From a checkpoint of a small transformer trained on Wikipedia.
Size: width 384, 6 heads of 64 (1 for keys and values), MLP 1536 squared ReLU.
Architecture: LayerNorm before each block, rotary positions, no biases in attention or MLP, untied embeddings.
Each number is 500 + 50 x the weight over its row's rms, rounded and kept within 0 to 999. Layers, rows and columns count from 0. Numbers have three digits each. The size before them is the row's rms in percent of the matrix's.

# layer 2 MLP down (transposed), 1536x384, rms 0.102, rows 544-569, columns 128-255
105:509555562477425495612443506461486492466439518461484439469535454549505441510532516512496549422514583542523454525493445507468533451518530368575482563472511566510510471457491476525425472393519527477478469514479460503433507494551394480461565551430547485507528591456509602457512565463439538512456462513522475540537504467462519510524612401482507417542553569391452468482526500465506453554483
091:446492527498500500484494442534480474594454495449590460559448520432515512408412527484462490450531502542530465515524462509520535514342517458553514513531514446472438531481498483496535459430505528428544450457455460530462504490464507507486449540517517417523467528456494441454444498470491533514517436588461365434560516568454378413513453444505534475526360521413461507441541468415496513494528
106:491562445511456465543522486538471574477510424510498513525444490556539501487556513503582421467583516535508505587568499600531446500542521523534456500496436503471543490637453431509499476490528400534535491428556599448486533493554482557409532555534488463504529469405521515533468525447485537490497343455542560483483499504460556455588473366565558435448555510486507415495548499553443459477531
102:456451439543404489557486476429457525480522505484483468478461511529470418589362559508505524461489530481502440461488537521518550443467507449442552495448453445519463569577471503467524466526504455429365422525556532501487490476419521517442468483380459471514568511496438544504587550422520553578481384579533581424476514448635503373403451537415572491421455465514468485593489508503486547540488
098:408535509496495492554559551512549472515565468543463437487451562530516487530462536538502475423489532422431396447535541487541452490445490568443471522442456536579456598485470569543581486614441461565616498555509365595510533593457409475511481448449456493507481456583597451544440514456543477560500555526415498497587509482459455568504412490475477517472522477504553369450478588421539472468422
103:556361460533423485522555503483451547462562578318449461422390555531500541516495487481496472545577498478513410484450532485509437481482544501433432406515511536466512493495453533550520508442531455559528572431586576505467486431458485495511525518432528485507503540494519433399492532471562426481547491480422635504540492571450538567587571527489534500493547473426537483538524545499522468416490
101:496504390523480561518467501464484490548604561493490482580507565552537518540550462537550534494512572517501381545559546525566541445491532532509576523569443547517505563578487484550547514488370476532489470466395466580414528473553548428367528500532439504578534551422500457451469486490547478415432538485534484516480460489489380490397556448447521475418481525608524392481503475511502422552474
101:579554512518509483464493500506556490506586474550463446497513495490494499537550509603475490576527488458603466546453547494566528528477517464445422529465560519422536547473506497492457526582555479538416575443414493502566554477489475508543556409490543556448574560556485556503363446439524578539492539513532475423488394497477531564511428536555472559581450524410515591432435533483514486442467
095:446467501499549519569406542529506466493403378528626483495463532465560524487530541515442522497444529491558445603494397539546496534463544553565533496396548553494598528446495419438479551442539504431498500487497520520482493469606516451484515510463378544529531502500493596509466538480570448545537507559464503489519462469510503475452481445487552605468545437402319441517490528489447400463568
098:534545453564500526502522475518469500396528566467514491614468469543519510512468538550500515460534433600373578471492505560482440538576565502410517592438487529518562519424465526542547429465465558438525482539468485469445402503530521574562442513520629527483510570454468433526512535575507492476481524506447461470560542511535548539497505558462422565538517434473406524516500506397432516480467
103:547407508535513456522482490519538504549518495443503515511422539599540555439601483478548504573554538582498444447582465609494412408554476607506499486449526448495536489439489623469545466390417509465514580551625515483475563457473559540484432538463503511448516435527484556540456466459488505483550561574527544533528496619553500576543520552524531485560479423438495477515554452510537518481520
105:534536488587475545483493433595517508518475602474497498469477530494458455560498482442521473483575500417506626439509540420544405571487520481496510478530580449534514573483545423377493595535488452469529474400400495560433519546524462520552475462515504560487534577417551529523486508498541621527471478449478427382533539459461511500562456564554476498487443509528456528513480514552442541461504
097:553601555494483546557461552404571483504490460548579547508569569479524452533502440522519489496403573486420546467421519535543547546502465507496551486540504472544489458393505420493499485488469566444491519521355460532426587602457421424512587455522475518542507471473491453484410511506573573443540493513525525520482558468522453468504421405376558531548502577518481478483616504577567480533519
102:598565488428517510567579475475417446515483498515532455428520451448518451464529527494453481507530442498502558482548592416453581385489515528503587405490537361419549510501422556480529523521551575499334434514496449439449487574576490504465475504388536425500484560458485533548569570605542533464408557524454527474540508573535437487420512486443543553426491515405448467497554589501587522518423
103:535527493498376514549501570533554474499504453485453554570504401477556420467401501525488469485460426436535473512459523472452539465506416499504531515387537531412530554447559413578515475502457534479481416569517436498559508560535612450532512520486573542510475517493485605612542475572460489515406489501524479501476521504444446471479526437478454543479472490436505529556422428545581445483518
109:468531479533525517477504422425470544508550488513483470488514553593557537493506495522542466497498486567488461503456558522443474512546467526516420358454519617517476528481470589528457555498450550457484484441481555519537471561508572438487436507564466475526415462501518498465448527538510485438563444475417424432486477447451566421477510519403512489479478550528509540526532471487480473545550
101:456604538503569543551454417494454506540495548545510551516552601563432607533490466502485461547475463558558356547514456477491579521669464522478577525482544420479593503535497508506591550521504519499516568503533482441531542442573508491577499515413494388555453444498596567529565444493568556434482556554387499599554484452402461550545473559482457474473425492470548529551534444475445516532494
112:506522460545449561401593495478552519495515613557506404534582470474433493447562508430529477483423488464519539418458545585511492572441522610493568549400443549539582542596493530412485517458471530543525405479573580428562514435434543458468436523474543475525444507537422511669499472497520522547533558567551452483482524513527480522537554517439590558509496478570512513407581482495481549539598
088:521512454555485486522552516515475468498512532572471474535409468487481468574497354411575570481552536485443575474492393494523507430459478481477452493538455435438525503542565483549568476474469575538489548626530505512568545526458563476524545550379411555455498450464516543509489521489479599541505577564522479427445528580439450520526526474607477489433404545554411481461488587434563431496452
092:520552484560547493462471490441575574503533517456480488393510492603451440473510368500535499531529501425441493503652485523501451476476512490504518491429543505424469581578556439505565485571438571533556536553491448544467539564431566591481607556413605472474521506528564486546456571425530454578505432491551524466556537456509520518547495592486544610508500467517471434479495511440509471494488
104:513559419455490462498533476551538502493494498528473487501503460507455534390458504498498554522482462483505480425445482490559555526565540570444470516415586504519429548521586459451581400518589630419502438593547450427453408516340535542401550491468432550462484508521440485553627545511523477476495451469572590502451436511507505518536435515518545467496393507407584519491452459496566598562557
105:404465557527589501358492482418532548561613535468460515545559531500517423474551519508466509474456528507446572561457482556516547509553485476564605429462410482475439569547499588440475430493460516507527550471607573575460557529436518452485542516493516575452519543562452596487476489542573446467476489619506455440509521599492524454530569543481596412482453485619561585536477521428473459516532
099:601494505492520452450423531473508530466389480486452599595482581507507429506570498493530433536584484476577500453453426488542440573461473464438503561504530540522463586492567441507458523440577510425445513439488489446563545485471483541420607520428544517559488515465458524574534507526491538486518543506432383507439519412548618503506487512557437465410524485422506512470417571506557521450523
088:515544466543441528480438557538495486482487436407545506431475491504511584413587527392519528509592513512442461437474507480497466486401514474438493480468464532524457509464460550459512540526550468414483478458566504650425512544448519497488473463569559450531483465553556500536544460572498510541413494508570511521433487609451535539443529404460605420555546467508565489538476588469494509486448
084:433537529380563592436495518404581445516523516475345469476449542524541516444483463486580524532533565524444432457559438491531492460447515488552418573475527505471551466560518474468510537428480459558509532481531543514504551496432485494448415549514574546547466557514535559523435505495503516526558466528453443442500604498495460461492459570607437613465505513546526458496555432433460483559513
105:542470501410582465455480574523554494505483491561459500460464459527512510422524456424462505542560594446548485465495565514553539480457491474456432467490549411419436547504595422491487550499530466515565498560449498424557560484570541489483473489508461500523499531524543514434546546481591458590481351485521471403532481550505486447548484491537409447546517368595511514492463484533526534335536
# layer 2 MLP up, 1536x384, rms 0.123, rows 545-569, columns 128-255
096:474533485517484553437406434531561500526525521539470531479430512553494531502441559484482497485509491495525583485444501497450616563519573499442523484502496518489512492486527401433469565510508483590525485581514538474474452567557519449474425495541487551514433558433540576481461603529388462454531506455452544499396579567443532475536411509471488492427466510518500468470463475476509506484556
111:516472585456561469430532501541508512581429517494554454474483525446466597584497465509528417491504486566514508360422486513525500499554533519426540460544573508524424516482580494435566587477500588499518514470426453556528475429493483498510389467527439509529480548562510472455503501482505482559455599419521530505464487539501519526527506569563409505546428424478520480475615489592513627494472
110:470445450516530551506473545533502558405552439509471509522518482551491551476516448485571389427484489550498516542464507467519483498559591584513535490459458502422466419499540443442504596500496563508552600556454521469479588515484499554544434469490555437541535515597443409541506520474515517552501543470557450597496517527431451491566407542540451461528561544488493503565503481426402486472478
099:490518511548518550509499447431539499442493584586462458552505469454475490515495464507382520571465498627491543468517575515528530491584516559535511512428524483492466464430541480475489460483496515479511599439502584466494497471549510473445505506483541492499579448579522593478522497500485495509507509564545524457469425539410429435558499583474536587520407534512582485535588495548523430536464
103:551566473493468495461454443468505426542492381547420479455520537475523461533440490549476461495508484524525506462420502476494562555507491498581495551476546508461530438526512423508510535519551536488508561398563508499502444471412440460431547455467463484476489580402429537502421526527523489586466527524550390535522439500504506474570472553517498448488525557499518463499489473413549490630495
100:535473450599511504589526559466504496488459519488570593550505502476562529517477528519430533498383461517449471488508551611425545514595427413426488465540594486509569525505473504538453512486563528455483541498545489454513460522531512495584551475455409484512571559459481588430517521483503539577519501504514362547524496535454494443533472566551481537456444506553504505505605564487560504393414
097:537480481557457476499489468534531535570427429412492459605462488534508567426535407494508514496514485470477488512505490467459476373556551527431450517494493516519483500407511503494517407408521477570487505464567403518433433521463528504447434567577419539518528592524530498508476549488460522591506541479536564495527513499463560498555515465470489522478555591585538439528596606480434474447474
093:505426483513455538522564409470513535481540549521576578451438545488467506522420434430483540448467598547511464602534543540460473489494484475451516451525518463539519508542482374582537541407512454559444441481538565445484555435468522408552473529475574431502509584432403487517489451417545474424452567453547506456459494622532501512456525620504499570582489570448667596476466489486516510576477
104:419502558556455458522534532528595553514599463533500501379507432472427480649453434413453447522534478453554469438577485537518542545444419489427449437532502453490516498499557493532504497526623425511518546475590532472487578546552459467438538464357564459531482533485510540508529580570439487529596505549499622489447474508503570545436496446472459543522519584562578488521464559532526508453467
108:506544457479375467499465418499493447507502552503464611561514431399494506522572439458465479416517511506456568502463584498405558512432489562557450533550526458593580484401487539566590395506573520467532482522504535446495456509448516576523485490441472530531427502530451401449551521476447593428445431432502519513516463501611524399460500504557482554477516584531469478518519488568463538531477
102:467461547537562550587581485463509553501458426463522460572461412521507310500492469585576615494554535516544445566458436440500466525496536480568473516561498552472431455496493524517525402571546559541505553588437538449480514452525494506514385508528459531566457454547367418491605480483459483494519518461457465499558448476632405516544452570442437502512486534473572502481502529539540583504516
104:526524511582492440475564469536532514545590505484521483502562566550534472457559502436485481572502522475508532475504516458468464542463508490581552524378512504516456555572544456476545522536528503572504567560589477543451528526571589557508557542534542414460452506477510581482508508542472481460444431472415564500495427482464504538493593443559494452512511551541490527534399474511447545577567
108:545547468424493464511553515514438481512553536553472477437487452497536514463502504482449610404455455472506447484463469532523469540537410492581542497478453481596570517515523561574414551463503542539552546506521456516524501474427540562605520435355521471425482528545499536544490470530519544388444520643497462580486373477511498513484445516395619544600487407414517534526526562440543537551550
095:408497613494405522593498481531371481531549501563444483452539365511442439505457497508519533450518382559488581437460489509517501482578562509462533557579448509456542534515536474458441536463476467555516574503592535603439511476422425494468583514494492546493465481567438479498448593464587488555507422543468487444442468634563525490423562479428564603416526371507440489552562446504481552543579
112:598565535485495464445510522608587468566437445521501508516468561554414494557564446544499486459605484521448546534481419544477497531565519540469540565550474377556422570627597569443433549516524507584494499529463498551465537502514496584553547507433479437467548453552457549552500531555420500501489486468485519565507670485483480520521435454556497514465533456433514481531480526537551474565388
102:509419527510523523466497453491551459491527462405534507572586505465479512580412536456424445503431533557517426532497425577451551530453439491486472498529559442608585484552516466485342400446578478520505567493465557396507552530458531544522417421522477566454475495453570407507495480450523517606417450447592509509543509532502537581466544520494531472544529517493481551470460491497450548440453
113:545459490440527471554590420531479451508510474477569550479466469565607508540517446571574502484451491502461485508490568407422520555480432403655513498554599411526516459528400487478481529554564443491445462525531528521511486433522406473474547464520521567513532551390469454554387409514466506518511487569414605558545476461471475459541552519573444419448472567477451521506444483567566428580471
089:528485554489536388435501466409467481482526551441393485519413477549383594534425482627427457478491409558495432455507501522437533509529495519427510476510476462398478483447506471474467588447510446520459555449478484581526508533558498508565578518477545455495481584522572552510468487674487505509517480518576497575476500464461454461601498668448558493567550465501593479494456552589446484539406
093:561573475444512432444429480469385487461620481535499548463448407513445491415548536415528413489544431491463476494542587462484504510415521524492422507491500511531556462507470454381528501544524403496435514552528525490520418468484509532484565516531494448507522525434519457527546507452537452453466530554490490486484448573610555600534450469471528434589495610426536525507463449489544489481444
089:536476463552429467481414514539511492466455470503467521560583556498492466504541608607553564511407500481448474501543375502426525562542483558515474500521424565528507590477529587465513464539593410486464508602464559444474496585473513494461510576448531493446474448522535392464526504415481393521650601506489527544444484530511476518479498498534438551520543526502577483563551493507424640543415
096:495496536527547493470624481595465535610459456506518514446428385474489490481453472553466491548498531461440521538488440479433501459569486484468530509558531480501513502527531449521534526488465577510568429442474388532527497506439432464508518527494468497560455434421457573529470490498490515533467419425610470522559516511513561530494441473514398548461510458436446499475495470633511482470480
096:575525522521467500415573473521539412511425436505523395416516523559535419565416444439454620428387543519478483502450581451446542471490511548467473517538423463352509480581483518471448488484549520465515547609443363508468495506541500518573492510533505554477496551448512485562501491474506488582494425439570487436536466446442526564457396467488552505584462516484483488586580439398491444519463
094:530491479512532487541510499379517466530472544473488446526467546505505430427491517582484566477425482403543501473503508516559474616535466549473556491527523439560502551497547460513488510498406497531502527461490535387475521477478549575575411538459497550514584484437535462468440396496517538538508406483530415485538491480461497400567517388516523521441490575429467566466437440490424504574496
074:603509499500484525512466498502493487486532473525535528591496594492440535512493519547543438451538476424502541510567478460507525505506465519546525521538506451499531517490507463531504465489506400546504541577534505598471508496395567512479500452434538462489443544538508611544533481588521531450502477443475577507483551499503581431527417546480507546439518552524530507543551502562541454616583
103:522533465506506452485521484492448498492506559508487518513505552477480461565565531529465458562462462428472509485547531536421479515470557535514497451523495515517556545500435507425505454470465471477456498413482498606489479447437494578432557472466547450477503485539512530499483474408453456423441513479492519452405434532482530585528541520525598514477374437554622530497557478487574550534309